Part of a small language model's weights: MLP 1920 squared ReLU, untied embeddings.
Each number is 128 + 24 x the weight over its row's rms, rounded and kept within 0 to 255. Layers, rows and columns count from 0. The size above them is the row's rms in percent of the matrix's.

# layer 4 MLP down (transposed), 1920x384, rms 0.0689, rows 1008-1043, columns 288-383
size [103 105 108 107  95 101 104 101 109 105 109  93 109 105 109 113 101  94 111  94 110 104  96  99 105  54  98  58 110  94 109  97 106 107  98  99]
[[112  67 101 149 144 122 120 125 119  91  86  71 108  96 133 136 144 136 121 136 155 128 142 120 180 115 140 118 145 135 107 120 153 127 142 115 170 130 125 156 103 136 132 146 122 143 128  95 134 116  93 128 140 125 137 136 117 166 117 142 172 153 155 108 103 120 139 185  98 122 184 133 134 133 143 134 118 113 143 126 169 152  92 158 133 150 123 163 130 144 121 125  59  88 151  91]
 [157  95 147 152 111 139  96 122 129 129 141  89 153 134 118 148 131 135 131 131 120 130 151  97 151 154 177  92 135  61 104 111 136 137 129  84 132 127 132 150 133 134 130 163 113  91 174 125 125  83 145 166 166 104 107 122 142 114  96 126 136 128 143 111 130 143  74 125  67 123 147  85 146  88 114 104 151 111 108 107 130 108 100 131  99 111 122 129 145 168 115 124 151 155  90 132]
 [148 111 119 120  97 162 162 113 153 123 134  96 164  76 173  93 154 120 126 103 126 119 163 107 124 140 136 140 166 201 141 129 129  91 136  96 161 105  98 108 137 129 118 120  92 129  77 112  92 138 108 146 127 133 132 148 139 104 146 127 131 105  86 104 115 138 126 126 148 170 126 125 148  75 139 121 142 158  73 151 168 149 163 118  79 145 105 125 118 117  89 114 126 153 167 156]
 [119 145 111 100 133 154 135 137 125 118 161 134  81 101 139 180 141 124 151 124  95 125 123  70 121 140  91 162 159 101 117 112 105 133  99 123 126 101 116 101 124 166 155 112 159 150 161  88 135 172 105 130  99 142 133 172 118  97 172 148 150 142 103 116 112  66 132 147 122 114 121 108 117 150  94 141 170 138 159 134 123 132 138 171 145 151 158 108  96 155 145 155 146 161 106 131]
 [165  99 156  82 103 137 116  97 112 120 119 102 148  96 109 164 181 108 126 132 122 171 128 145 156 109  94 125 113 128 107 122 145 126 121 150 139 130 184 118 114 149 183 152 115  85 126 153 159 123 118 150 153  82 154 124 145 160 143 146 121 120 137 164 125 103 147 129 124 167  94 153 113 159 156 122 130 170 144 145 152 131  94  83 131 135 108 125 121 138 128 158  77 119 130 152]
 [170 137  99 114 130 153 134 114 152 121 111 106  97 100 162 130  87 178 149 154 121 127 109 134 116 117 132  88 155 112 131 143  92 142 128  94 100 122 152  93 138 145 183 164 149 168 135  93 141  89 136 158 145 166 139 113 131 115 139 130 154 163  94 135 157 115 109 119 116 143  90 126 183 133 128 117 119 147 141 131 119 135  62 175 164 123 137 126 162 101 116 155  65  97 152 145]
 [139 122 136 123 101 112 134 117 123 199 114 129  84 178 112 103 120 109 122 164 166 152 133 102 144 129 131  90 119 154 118  92 138 122 117 125 129 105 140 136  58 143  77 103 117 100 121 109 128  62 126  91 137 162 162 118 123 128 110 121  88 136 155 103 109 113  92 125  78  91 131 104 129 100 109 172 115 133 134 182 105 122 137 126 117 129 115 107 160 138 120 154  92 128 136 139]
 [160 132 129 136 132  87 100 120 137 143 128 129 155 107 111 141 123 179 169 114 127 100  92 112 108 135 102 144 118 136 123  84 115 137  98  89 136 121 107 131 106 159  95 109 152 140 141 136 132  65 174  85 170 162 163 143 120  93 117 120 109 115 157 138 124 134 160 153 123 145 158 113 164 126 111 138 140  95 104  99 148 116 125 148 144 127 136 140 135 120 103 132 124 100 140 111]
 [121 111 120 116 116 104 103 124  76 177  99  75 159 171 143 130  97 178 156 146 152 116 168 128 131 121 122 124 117 122 144 149 141 127 140  95 160 104 111  98 137 155 118  94 112 138 124 139 129 127 194 159 141 116 129 129 163 163 113 136 118 124 133 120 135 109  96 118  92 118 122 138 164 123 129 156 130 122  68 152 141 127 143 125 158  95 131 147 160 130  94 132 109 145 141 139]
 [103 109 153 133 107 133 110 135 156 130 132 123 120  83 102 137 131 139 133 140  90 130  96 102 112 106  86 127 173 126 152 157 147 108 138 117 113 112 140 115 100 158  87  73 105 110 153 134 144 107  63 163 111 134 124 145  90  92 112 119  84 149 141 145 134 106 129 141 121 153 149 156 121 133 117 153 118 142 109 141 174 119 142 172 154 138 130 102 124 127 114 144 114 140  94 128]
 [123  82 154 135 128 150 109 129 170 103 125 149 110 112 148 127 118 107 131 110 160 166  83 142 144 147 184 169  75 127 120 170  89 179  88 102 127  94 101 121 157 128 110 100 102 143 146 124 119  98 123 170  90 109 148 107 150 120 125 139 102 114 144 126 122 174 152  73 114 140 101 153 136 154 145 103  49 110 144 137 150 142 108 119 100 121 126 112 128 144 133 150 112 127 125 151]
 [147 116 127 149 112 116 115 143 150 155 133  94 125 105 121 117 121 166 116 115 133 139  91 143 134 121 170 196 125  85 107 107 121 133  97 122 163 153  83 166 104 140 114 125 168 152 100 118 116  90 134  92 190 150 149 103 159 122  58 153 102 103 108 147 174 129 141 147 110 109 124 113 121 122 136  78 139 171 151 150 155 110 108 123 157 109 138 102 130 148 147  78 162 103 120 146]
 [129 150 122 106 171 118 110 129 137 122 156 158 130 123 100 158 141 105 160 106  83 180 132  86 128 126 120 128 153  96 112 149 125 118 161 134 111 129 131 105 110 114 151 108 114 139 113  91 140 101 147 150 143 137  88 125 118 113 154 115  71 106 111  85 140 157 150 120 141 144 163 137 119 103 130 144 169 130 100 119 107 125 117 121 107  84 130 108  76 111 160 144 111 161  99  96]
 [129 149 139 131 139  89 108 101 196 132 124 115 140 103 157  98 168 133 115 138 146 100 133 155 150  99 137 103 135 125 115 130 100 153 141 150 110 136 181 114 150 105 165  82 112 122 110 124 125 129 127 110 113 142 159 134  98 169 147 111 109 150 121 114 123 104 131  98 105 148 107  89  96  94 135  82 113 110 105 161 112 140 129 122 120 133 127 121 138 103 115 129  98 126 106 166]
 [150 160 101  88 129 131 112 101 101 101 145 138  96 136 107 157 109  96 129 159 103 164 134 148 136 118  97 147  89  94 119 176 121 105 164 127 122 125  95  98 147 138 116 131 143  97 134  94 133  96 168 156 171 114 127 146 113 108 109 162 134 134 137 123 164 110 161  75  77 130 157 153 109 140 110 171 128 123 128  83 141 157 150 130 133  87 128 127 158 121 122 112  78  98 112 160]
 [117 111 160 106 174 119 110 129 166 133  68 153 113 131  99 111 149 127 118 136 118 148 123 150 128 126 111 157 130 133 114 109 154 148 120 139 124 149  98 141 128 150  90 152 105  93 147 156  85  97 111 137 128  83  49 178 177 124 172 108 104  84 117 130 119 143 141 148  73 106 116 145 160 126 111 119  98 118 110 166  98 124 124 131 144 112 147 113 166 115 166 113 126 141 117 119]
 [160 118  82 122 105 117 106 105 157 134 132 150 175 133 170  92 140 137 135 118 154 139 120 121 156 120 121 115 147 148 148 108  97  98  94 162 124 153 128 143 110 129 106 105 120  74 136 150  82 113 116 115 144 147 166 112 119 150 116 139 141 120 133 147 150 109 144 142 136 113 148  77 141  95 127 140 125 137 107 169 113 120 147 123 129 131 146 139 179 143  77 158  80 124 123 129]
 [189 135 123 137  68 146 131 117 121 142 120  62 106 147 118 118 100 152 147 158 130 135 109 135 144  97 144  58 151 123 121 170 103 115 120 116 105 137 142 120 137 119 134  95 125 108 132 115 154 148 147 127 126 118 155 149 145 144 115  78  88 139 138 101 111 100 149 112  81 158 135  90 117 117 129 118 111 130  85 110 150 131 118 102 131 106 100 105 137 111 139 165 122 139 122 141]
 [146 155 124 152 145 115 108 125 138  97 139 123 112 137 136 133 130 154  96 132 149  79 124 128 155 107  76 123 123  99 136 170 130 143 121 132 137 133 134 136 109 140 152  89 162 116 145  93 158  72 145 166 138 117 103 131 127 163 126 122 108 159 182 129 129 137 114 143 127 145 109 120  86 167 117  99 144 134 120 147 134 141 139 110 148  94 128 151 113 105 120 119 116  74  94 143]
 [105 105 132 158 112 125 129 146 148 103 108 105 154 110 157 161 135 173  91 125 159 118 134 119 157  97 157 140 120 125  76 115  71 114 128 159 120 142 119 121 105 176 122 124 164  74 142 104 140 136 181 110 106 113 127 163 113 159 186  99  90  90 120 121 114 170 118 125 175 146  82 115 140 118  89  99 157 128 150 154 146 126 146  96 144 121 146  95  82 114  99 106 132 138 166 116]
 [177 145 126 102 125 162 149 109 171 131 110  74  98  92 111 146 160 112 132 155  98 164  98 144 125 105 154 167 144 131 118 172 113  64 161 110 145 145 147 146 132 131 188 131 114 156 131 152 136  92 177 147 118 111 140 102 123 101 117 113  89 125 126 140 143  97 124 159 124  92 176 120 133  92 102 101 102  75 123 141 131 146 150 104 158 155 163 152 134 150 123 144 109 128 127 124]
 [110 109 155 157 121 157 112 120 116 178 100  63 153 118 144 144 116 179 163 125 133 114 139 116 170 117 127 127 140 126 112  92 128  91 127 155 111 123 102 118 105 151  72 115 151 171 121 128  95 176 164 111 152 138 108 156 104 143 103 125 110 137 111 123  92 115 142 168 146 113 153  99  90 153 139 124 152 115 150 106 122 119 104 122 122 146 162 115 135 139 150 175 129 115 162 107]
 [140 125 168 138 163 163 107 152 136 109 170 126 167 117 128 178  96  94 124 140 135  96 138 110 138  83 138 176 123 130  98 131 109 106 143 121 122 126  97  91 148 170  99 160 136 127 131 106 116  84 122 103 156 139 120 138 113 123 118  90 124 138 145 121 151 147 150 175 129 161 102 101 135 105  89 125 126 109 112 106 124 127 111 128 146 101 118 144 164 110 137 112 154 170 111 104]
 [ 83 112 147 162 116 130 154 125 128 172  80 139 140 145 135 113 110 158 114 132 132 154  97 123 132 155 120  92 118 117  83 128 100 129 141 105  96 111  87  94 116 128 123 140 129  91 164 136  99 117 129 174 102 120 157 165 144 147 169  88 137  90 135 110 125 125  63 170 116 102 152 176 131 115 132 127 150 166 123 125 162 106 121 110 118 132 129 114  95 132 158 147 125 166 159 104]
 [158 158  95 119  80 122 166 120 139 146  79 163 139 147 118 106 117 106 120 151  95 114  89 147  99 127 109 149  95 122 159 162 136 116 110 138 102 100 110 132 124 122 107 114 123  98 121 137 122 103 114 168 143 178 149 117 116 155 136 166 188 148 152 118 124  81 100 153 124 131 117  74 159 138 128 108 126 138 146 149 142 117 109 146 138 136  85 131 160  84 107  93  95 111 112 133]
 [145 104 112 137  97 152 142 119 101 119 151  86 129 115 122 127 132 123  90 156 116 101 118 115 154 131 196 135 166 131 138  93 123 168 124 145 112 103 100 171 163 161 105 129 154 107 122 111 149 116 125 121  77 163 133 131 124 128 122  90  79 120 102 166 166 120 184 140 159 117 133 142  74  96 154  84 157  85 141 112 123 133 139 114 130 136 125 118 161 146 130  95  62 125 166 145]
 [174 133 136 108 148 168 141 139 146 139 142 124 114 115 153 168 111 146 111 129 118  94 123 112 142 158 160  93 133 100 161 136  77 139 129 134 130 138 123 168 129 135 125 127 111 123 145 141 113 124 161 101 149 136 154 133  90 143 145 150 172 113 176 105 187 140 160 139 166 111 118 116 153 117 120 157 129 118 143 119  97 150 137 158 129 150 112 131 140 160  97 118  88 129 141 146]
 [105 106 151 102  73 125 142 123 106 102  78 128  97 121 130 153 116 104  99 131 120 116 112  91 123 104 152 106 126 122 135 184 134 107 130 142 172 146 156  67 144 148 169 145 108 142 142 125  88 137 117 139 181 137 136 156 140 132 136 114 199 160 111 144  95 112 114 148 103 120 116  64 139 140  92 148  98 127 132 148 115 150 114 138 132 151 159 133 151 112 159 152 115 150 122 119]
 [113 135  69  88 133 132 147 100 128 121 122 156 136 149 143 151  98 126 138 156  90 164 106  75 136 157 122 143 121 167 153  97 143 135 129 132 113 164 107 107 140 122 134 110 139 111 142  94 161 137 148 172  96 111 110 130 144 117 206 151 111 143 165 119  87 106  94 134  94  98 106 103 154 100 109 108 105 135 187 125 114 127 143 139 134 144 104 118 122 133 115  92  89 132 136 117]
 [178 112 136 133 107 159 136  90 152 156  89  93 154 120 103 128 129 110 169 142 143 126 113  91 157 161 124 131 149 130 153 121 145 142 110 116  99 107 102 130 129 133 161 105 131  95 118 140 130 117 117 139 120 157 148 115 128 173 137 153 125 182 145 181 131 159 104 134 111  90 132  81 169  97 109 134 175 146  71 170 167 143  97 147 114 163 114 148 162 146  94 116 117 122 130 143]
 [136 149 160 137 120 136 108 113 155 149 147 152 145 142 110 173 134 152 110  82 118 102 139 112 108  95 154 130 146  92 100 126 137 151 114 142 143 120 124 138 138 135 118 103 116 128 125 136 125  94 130 113 138 131 134  89  65 116 130 168 155 158 121  95 155 132 135 119 137 144 155 153 105  97 107 133 136 121 138  77 133  97 116  88  97 204 128  96 139 144 110 131  97 122 167  98]
 [131 125 137 108 140 109 108 112 115 143  97 125 136 110 139 180  85 156 109 110 121 144 135 143 118 123 113 141 186 107 128 148 161  90 120 116 128 116 147 130 137 138 146 153 135 140  90 142  58 131 122 111 158 136 146 130 137 124 168  88 144 144 130 126 143 136 142 119 167 111 142  82 139  98 106 115 116 131 126 119 120 124 120 158 115 143 127 144 126 120 111 161  53 115 136 149]
 [139 121 105 146  83 111 135 109 139 117 141  99 119  95 133 132 165 194 104 109 111 134 139 150 133 102 115 123 160  95 151  82 116 135 147 161 131 116  95 131 104 145 167 146 123 156 146 142  99  99 144 108 139 133 108 141 111 107 100 172 104  96 112 141 125 100 131 125 139 120 139 153 162 139  94 100 139 155 131  99 179 152 126 114 115  88 151  72 146 132 116 114 130 144 132 136]
 [119 132  91 117 118 153 115  71 127  88 135 177 141 131 135 133  89 139  99 126 137 137 129 149 117 147 119 135 154 125 172 159 113 139 173 123 163 115 137 134 120 160 137 162 126 167 133 134 146 111 158 126 159 130 147 100 116 131 127 105 153 141 134 137 179 121 114 172 116 175 148  89 165  92 120 145 124 118 106  96 126 119 125 144 138 103 161 127 151 154  71  91  85 123 118 131]
 [167 115  94 147 103  90 146 108  97  59 144 104 130 135 163 133 146 110 130 135 115 142  74 139 127 173 147 150  85 124 125 126  93 160 156 119 100 107 145 106 133 143 144 117 105 136 140 120 184 113 135 125 123  93  87  94 123 152 125 112 194 133 144 174 106 165 147 143 114 138 125 141 127 123 125 113 102 139 110 121 131  98 122 117 104 169 124 100 133 130 106 105  37  99  88 120]
 [ 87 135 135 125 108 117  76 124 120 127 128 122  76 101 123 147 120 124  79 130 132 141 133 138 110 131 116 141 120 124 130  92 107 138 134 130 115 109 124 130 160 159 140 134 120 127 118 106 128 118 124 128 118 134 155 130 130 185 139 120 128  81 124 180 118  99 141 145 127 143 145  59 139 142 129 122 126 126 126 124 103 148 140  90 132 127 131 130  98 116 102 119  47 173  98 176]]
# layer 4 MLP up, 1920x384, rms 0.0713, rows 1009-1044, columns 288-383
size [105 102 107  69  95 103 103 107 101 117  92 105 112 101 111 105 102 111 100 107 109 105 106 103  46  99  51 110  95 112  99 105 107 103 101  72]
[[186 111 188 107 141 130 133 139 136 138 119 168 116 102 145 145 135 144 154 134 145 108 119 120  85 162 131 147  75 176 145  93 127 147 127 157 123 122 133 146 146 154 183 135 108 101  97 135 154 100 106  97 182 143 136  77 110 118 113 150 118 123  71 136 146 121 110 113 149 165 116 125 151 116 126 112 113 201 153  81 117 126 140  81 143 146 141 152 153 149 140 138 127 133 116 102]
 [141 136 119 123 107 147 131 140 148 132 130 112 135 156  99 104 143 121  95 180 118 108 111 148 114 112 119 115 159 138 146  99 133 126 123  96  91 124 127 120 143 101 155 117  88 157  68 145 140 100 150 158  85 104 187 137  97 102 142 156 137 115 125 105 119 116 176 101 133 119 109 115 130 110 108  73 135 164 115 144 124 173 103 112 103 128 161 139 118 126 139 134 124 158 138 113]
 [128 125 144 158 141 118 149 137 133 133 109 114 137 127  91 103 147 108  94 100 122 145  76 116 140 145 130 110 149 134 106 128  96 115 135 145 118 160 124 167  84 119  89 107 121 153 116 133 150 140  96 103 107 112 106 132 125 119 117 106 156 135 144 119 154 166 126 112 157 153  80 141  96 118 154 144 155 128 131 111 146  91 129 125 175  95 135 144 166 122 150 173 163 146 131 164]
 [119 125 121 162 126 131 101  97 138  89 106 129 123 126 122  76 153  88 120  96  59 130 152 112 101 121 118 152 153 158 120  89 123 112  96  73 129 145 134 162 165 125 129  90 125  88  95 114 130 194 156  92 126 129 155 127 129  94 119 124 147 111 131  94 121 128 130 174 117 131 110 135 145 117 168 133  87 114 114 102 167 165  88 131 126 135 137 113 148 130 137 117 152 127 135 155]
 [124  98 119 101  68 125 136 124 187 136 159 160 150 148 164 125 129  93 151 172  97 145 117 130 131 101 123 106 149 112 105 167 121 164 107  92 116 162 135 105 127 118  75 177 130  92 118 116 168 123 106 115 126 118 105 139 130  76 102 151 160 161 106 171 144 130 115  96 163 129 122 141 132 151 154 146 162  81 133 129 126 113 120 149 160  99 106 134 131 157 134 180 153 144 146 160]
 [118 138 125 107 153 126  89 117 131 130 156 124 142 135 146  97 110 114 127 144  90 124  75  62 140 122 148 136  77  94 130 140 129 121 117 150 176 105 105 129 136 106 163 124 131 144 159 114 105 202 121 121 115  89 119 123 147  82 159 112 160 133  81 138 129 117  99 121 160 105 155 120 156 107 139 117 149 164 109 130 156  72 145 138 135 110 115  97 118  90 153 170 144 142 125 110]
 [141 125 108 152 127 119 131 171 138 151 150 135 129 141 102 115 135 135 100 117 139 156 143 120 133 163 145 100  99 110  96  97 150 133 104 140 117 122 130  94 128 120 110  94 135 108 156 166 123 166 123  81 118  69 149 141 104 117 101 142 196 117 151 139 138 146 142 153 111  99  99 112 130 123 105 102 115 148 115 172  63 152 104 149 136 188 146 148 124 111 119 122 111 131 113 150]
 [127  96 132 117 128 118 143 110 102 159 120 117 142 139 153 115 142 146 101  88 152 171 129 121 137 129 170 141 108 150 142 124 132 153 142 131 176 119 132 130 140 145 158 150 114 186  96  95 144 123 171 125 161 145 106  91 145 137 155 105 166 156 110 132 136  83 152 127 127 117 111  94  58 123 136  99 113 131 106 142  95 121 118 116  84 122 103 134 172 113 126 139 144 111 140  86]
 [141  63 120 167 136 131 139 126 154 120 117 135 160 159  96  50 118 108 142 173  91 121 126 156 131 114 132 138 145 123 105 108 122 139 132 125 119 141 138 138 141 149  82 135  87 134 117 171 116 164 154 134 144 131 105 129 120 170 161 153 136 115 144 100 147 109 127 105 131 120 143 153 116 135 110 124 105 124 122 112 113  67  70 116 108 139 132 169 120 121 157 133 120 130 164 131]
 [ 87 146 170 148 133 129 103 183 106 147 120  84 156 108 144 125 117  97 113 177 137 156 112 111 140  69 127 101 151 118 117 130 135 108 107 118 111 153 134  95 138 111 110 118 116  92 139  72  99 124 144 105 141 132 169 111 100 141 159 113 127 109 158 137 102 128 121 110 118 109 160  94 156 131 155 136 103 155 133 141 158 104 125 180 137 131 130 104 161 112 134 138 121 121 150 103]
 [111  93 120 100 170 149 116 174 105 127 117 206 162 138 137 135 136  97 147 145  94  88 120 131  99 122 172 119 129 149 157 146 119 147 137 107 162 142 150 128 145 125 151 102 113 130 155 107  95 104 146 110 122 121 117 112 152 152 114 110 174 122 127  94  98  91 133  95 114 111 139 156 139 146 127 135 138 145 105 123  75 134 133 147  83 125 119 141 146 124 148 120 130 134 172 119]
 [109 129 104 148 166 100 180 146 142 116 124 105 105 113 131 106 131 111 174  99 120 139 168 139 161 141 126 125 103 133 144 126 139 149 138  99 124 171 158 102 116 112 146 175 129  98 100 165 113 147 170 100 121 188 164 131 110 111 113 105 118 132 137 174 162 140 125 136 161 138  69 165 156 149 170 146 139 121  95 109 134 132 124 115 164 145  85 122 126 131 134 169 146 123 105 120]
 [148 138 171 149 114 129 122  77 140 111 145 113 138 127 145 120 138 127 159  90 109  87 154 118 154 106 152 142 118 123 141  99 151 147 110 120 107 141 114 127 143 150 104 155 123 159 152 141  87 108 153 163 132 188 120 142 129 142 146 119 122 125 142  79  77 170 127 179 165 129 194 120 115 136 104 167 138 162 172 111 136 119 135 106 134 163 135 137 114 154 123  92 129 115 105 114]
 [ 89 107 102 167 121 126 151  96 106 126  97 188  86 122 124 164  71 143 160 134 109 101 117 107 102 136 139  95 128 106 159 145 170 158 121 121 133 117 140 126 129 151 120 132 126 123 108 149 149  93 110 141  91 118  79 115 138 146 108 101 138 157 131 144 159 127 119 141 130 106 139 158  99 101 151 154 129 147 120  89 121 159 137 149 122 114  99 111 104 132 134 142 151 153 105 121]
 [111 121 169 148 163 155 116 126 148 138 132 106 139 162 119  99 117 115 116 133 114 138 107  73 102 105 132 141 103 173 105 116 124 140 116 121 116 137 105 144 106 128 109 140 115 137 125 129 129 159 151 101 112 103  97 123 119 103 140 134 129 108 158 111 121 103 164 160  71 156 132 150 137 138 138 115 164  98 133 134 178 157 113 123 127 170 128  87 164 113 138 114 131 135 130 130]
 [101 136 141 157 118 138 178 132 141 106 116 134 145 129 127 181 129 107 166  81 147 108 138 130 124 118 109 126 173 186 115 116  95 126 149  99 146 151 132 129 121  94 137 104 165 120 140 146 151 129 122  86 110  82  96 111 156 130 149 114 136 155 126  69 125 162 138 141 186 157 130 114 107 157 172  86 166 124 146 128 156 124  83 139 160 150 139 129 126 155 144 133 132 102 179 157]
 [176 146 148 156 191 123 116 109 150 131 107  84 106 113 137 159  99 134 120 171 148 177 146 103 150 108 104 118 124 145 149  96 117 145 122 148 157 144 112 104 128 151 110 113 103 129 147 135 107 130 138 150 112 156 114 109 133 169 117 129 162  89 156 103 152 135 121 114 153  76 175 157 128 125  94 112 111  97 109 121  68 134 154 143 112 138 157 126 129 168 127 134 117 104 128 151]
 [113 131 127 156  94 154 115  90 135 110 121 152 144 128 117  96 107 168 133 147 125 114 104 120 100 170 108 119 116 148 123 109 103 138 147 135 145 102 156 171  99 117 168 121 129 117  89 147 133 135  93 113  55  77 100 108 145 119 115 189 124 120 129 122 122 118 150 120 128 121 164 165 106 101  93 147 110 149  92 176 104  83 135 124 100 138 101 112 128 144 152  87 124 139 127 171]
 [113 121 152 131 133 132 123 142  86 137 157 107 104 135 153 163 102  92 149 123 127 137  97 110 135 173 113 132 163 122 124 133 109  96  91 143 138  80 153 153 148 102 117 119 100 142 108 102  95 138  71 189 114 105 124 144 152 126 147 171 124 121 150 131 129 100 148 129 113 149 122 130  99 124 105 115  72 139 122 118 150 139 149 128 148  87 163  89 136 134  98 149 107 131 104 120]
 [167  87 106 133 131 134 151  82 133 115 139 119 148 130 139 154 123 137 117 112 159 136 131  85 172 151  91 151  99 150  90 137 127 108 121 143 116 195 106 115 115 117 135 144 112 116 176  97 108 143 132 154 100 126 135 122 140  81 126 104 127  97 127 152 132 167  91 105 144 110 155 163  88 113 135 159 120 129 101  88 110 135 129 152 151 110 130  99 139 156 137 133 212 142 122 114]
 [135 114 143 106 111  97 113 101 120 105 125 195  92 171 107 112 104 136 142 105 126 167  77 154 131 139 127 169 119 128  96 122 129 108 118 152 109 169 136 149  68 117 152 118 120 135 133 125 145 141 144 111 104 128 152 146 129 121 137 136 157 113 148 127 102 121 151  78 109 158 116 152 115 126 143 121 145 119 140 117 156  94 125 124 126 176 119 167 121 144 137 147 117 153 108 101]
 [132 111 129 140 116 126 141  92 150 176  82 132  99 173 148  86 146 136  95 125  98 138 151 107 125 106 152  77 141 138 158 124 148 106 121  98 176 108 121 120 143 143 101  83  99 104 121 129 111 129 116 142  65 120 130 112 153 133 119 103 127 122 107 150  77 101 146  66 121 137 109  98 114 140 129 138 121  74 143 146 123 147 144 137 113 140 114 119 102 116 124 166  98 144 113 145]
 [ 70 150 117 113 120 147 148 135 135 111 152 130 130 104 115  87 163 130 149 110 114 122 179 129 126 126 149 119 109 125 133 118 115 169 159 103 133 150  88 127 152 101 125 151 141 160 112 113 111 110 175  87 104 104 133 154 146 116  97 152 125 140  82 121 131 125 141 115 140 135 178 139 103 140  97 138 143 122 144 112 123 124 151 129 177 110 104 127  94 156 102 154 115 130 123 141]
 [ 94 108 122 161 109 123 138 114 124 125 135 134 116 110  89 126 163 100 145 157 109  93 138 101 133 139 135 111 146  96 121 123 160 151 124 152 141 126  84 122 141 170 164 131 151 115 107 158 124 110 133 103  86 203 116 119 143 144  85 103  84 135 145 126 145 112 159 142 180  99 123 131  93 119 145 154  87 118 139  86  94 139 141 126 129 172 120 135 122 127 193 138 114 105 166 119]
 [134 118 127 112 158 106 112 100 113 137 119 128 106 106 112 155 128 140  83 138 103 102 161 117  84 108 123 151 130 101 117 134  75 116 171 115 121 131 102 117  83 145 110 107 142 135  89  99 116 125 161 135 132 117 196  72 122 139 136 123 125 167 124  97 114 101 151  96 128 128 131 153 130 155 109 130 128 118 115 135 133 172  75 126 156 125  98 141 116 125 174 146 120 106 138  96]
 [107  97 112 154 151 121 124 115 153 142 114 133 142 127 130 124 104  97 139 115 132  96 117 147  81 114 133 109 149 141 153 150 116 119 142 130 146 143 129 109 122 127 128 172 121 111 108 115 129 164  99 103 155 165 137  95 148 164 125 134 109 149  85 138 136 132 143 118 155 117 113 128 133 114 117 147 139 105 120 160 147 128 104 129 117  78 118 135 113 101 149  93 162 137 126 147]
 [129 146 142 165 191 110 113 182 110 116 129 135  86 184  99 112 145 119 128 112 104 153 127 108 145 125 122 100  98 124  84 163 121 129  83 116 113 115 152  89 138 105 123 152 146  95 108 158 167 172 162 124 114 135 123  99 129 115 121 138 180 145 108 128 142 140 121 124 118 150 112 142  92  92 157 129 135 153 160 109 137 149 115 139 158 141 136 194 146 152 112 118 126  97 145  93]
 [128  58 124 130  99 114 125 109 140 128 130 139 121 113 114  99 107 138 119  89  73 106 154 139 125 111 145 136 114 133 127 166 131 158 138 151  89 115 133 138 139 134 141 129 131 139  65 125 133  55 129 126 161 107 137 138 135 156 102 108 124 131 108 124  88 118 114 129 145 138 121 150 134  86 128 100 193 160 122 120 137 109  94 131 164 145 109 166 115 144 130 161 100 149 140 123]
 [119  87  80 140 144 159 138 111 140 126 131 120  97 158 114 117  98 132 112 115 117 146 171 132 144 144 128 142 144  98 127 141 121 100 159  96 162 158 132 125 106 117 138 157 136 105 121  90 131 142 114 159 113 169 135  96 128 156 157 118 152 142 102 169 103 161  86 102 145 124  91  77 141 114 128 110 140 101 121 129 146 109  96 112 158 162 104  89 129 112 143 134 101 131 151 130]
 [125 138 167 111 158 103 128 116  96 166 131 118 128 137 145  92 151 119 126 146 136 139 128 171 141 139 101 113  99  87  99 120 137 112 156 110 104 134 114 130  83 154 147 115 135 148 158 165 132 132 113 116 144 134 127  87 105  84 124 127 166 135 153  90 156 170 155 117 106 102 102 156  94 131 141 117 114 156 125 123 139 123 112 156 125 126 148 154 120  94 118 113 116 136  93 126]
 [132 123 161 119 136 112 152 148 126  97 105 125 109 146 168 122 129 145 145 200  88 107  99 132 162  94 161 159 122  97 137 100 136 153 118 116 125 104 123 125 118 151 138 176 120  97 126 123 133 122 125 169 120 152 144 143 100 121 117 125 153 138 110 124 155 116  99 157 106 140 117 144 105 128 176 169 116 150 155 132 145 117 100 143 148 109 114 155 136 127 151 142 145 115 120 111]
 [113 129 115  89 173 137 132 125 140 118 119 160 165 170 166 106 155 118 129 103 101 155 105  87 135 108 145 121 142 119 189 108 132 118 109 103 116  71 141 161 133  96 162  95 111 154 127  70 110 101 101 141 124 113  93 148 136 107 132 117 120 136 146 150 129 155  91 116 137 128 118 113 140 184 122 144  65 126 136 105 147 117 116 136 148 123 175  70 152 101 143 133 147 125  96 139]
 [167 109 127 146 126 145 116 132 160 151 105 128 112 144  69 119  96 141 140 132 156 151 103 136 110 132  66 106 160  97 121  98 127 114 113 156  96  99 129 141 156 149 131  90  99 119 111 153 144 171 141  85 138 174 124 123 124 101 121 130 155 153 118 134 104 104 121 119 147 134  87 134 114 118  84 116 142 148  93 143 116 138 103 118 123 124 181 122 150 102 131 149 132 117 102 118]
 [120 127 103 110 127 127 159 153 126  95 122 128 130 121  84 114 153 141 110 130  98 131 159 146 151 130 140 111 144 109 158 120  64 123 155 146 130 139 151 114 155 123 175 133 157 172 116 134 101 136 135 123 113 137  96 119  94 103 147 108  70 148 144 139 128 123 151 115 127 115 108 113  91  98 111 106 125 119 159  53 115 114 124 165 133 132 130 143 147 142 155 130 160 178 153 155]
 [ 82 142 134  98 149 100 138 156 141 133 156 102 104 136 163 111 140  97  88 152  82 133 103 131 147 133 129 138 120 127 117 135 126 128 113 113 112 140 113 149 116 167 149  87 168 129 117 104 149 115 134 122 154 116 148 128 131 126 139 120 134 154  96 118 166 105 128 145 147 113 162 131 111 143 113  96 123  78 109 132 136 116 117 134 112 110 125 131 110 117 117 127 150 123 181 113]
 [133  91 173 152 129 114 162 132 109 151  92 158 112 150 145 128 124 119 124 133 162 158 133 135 144 118 115 115 116 149 127 156 129 113 144 129 156 180 129 121 127 177 130 127  97 140 112 136 108 157 188 148 103 123 166  87 128 100 162 143 164 161 118 155 135 103 137 119 101  79 118 153 128 101 133 101 131 131  94 143 153  95 114 153  99 148 110 166 150 107 175 125 151 122 147 147]]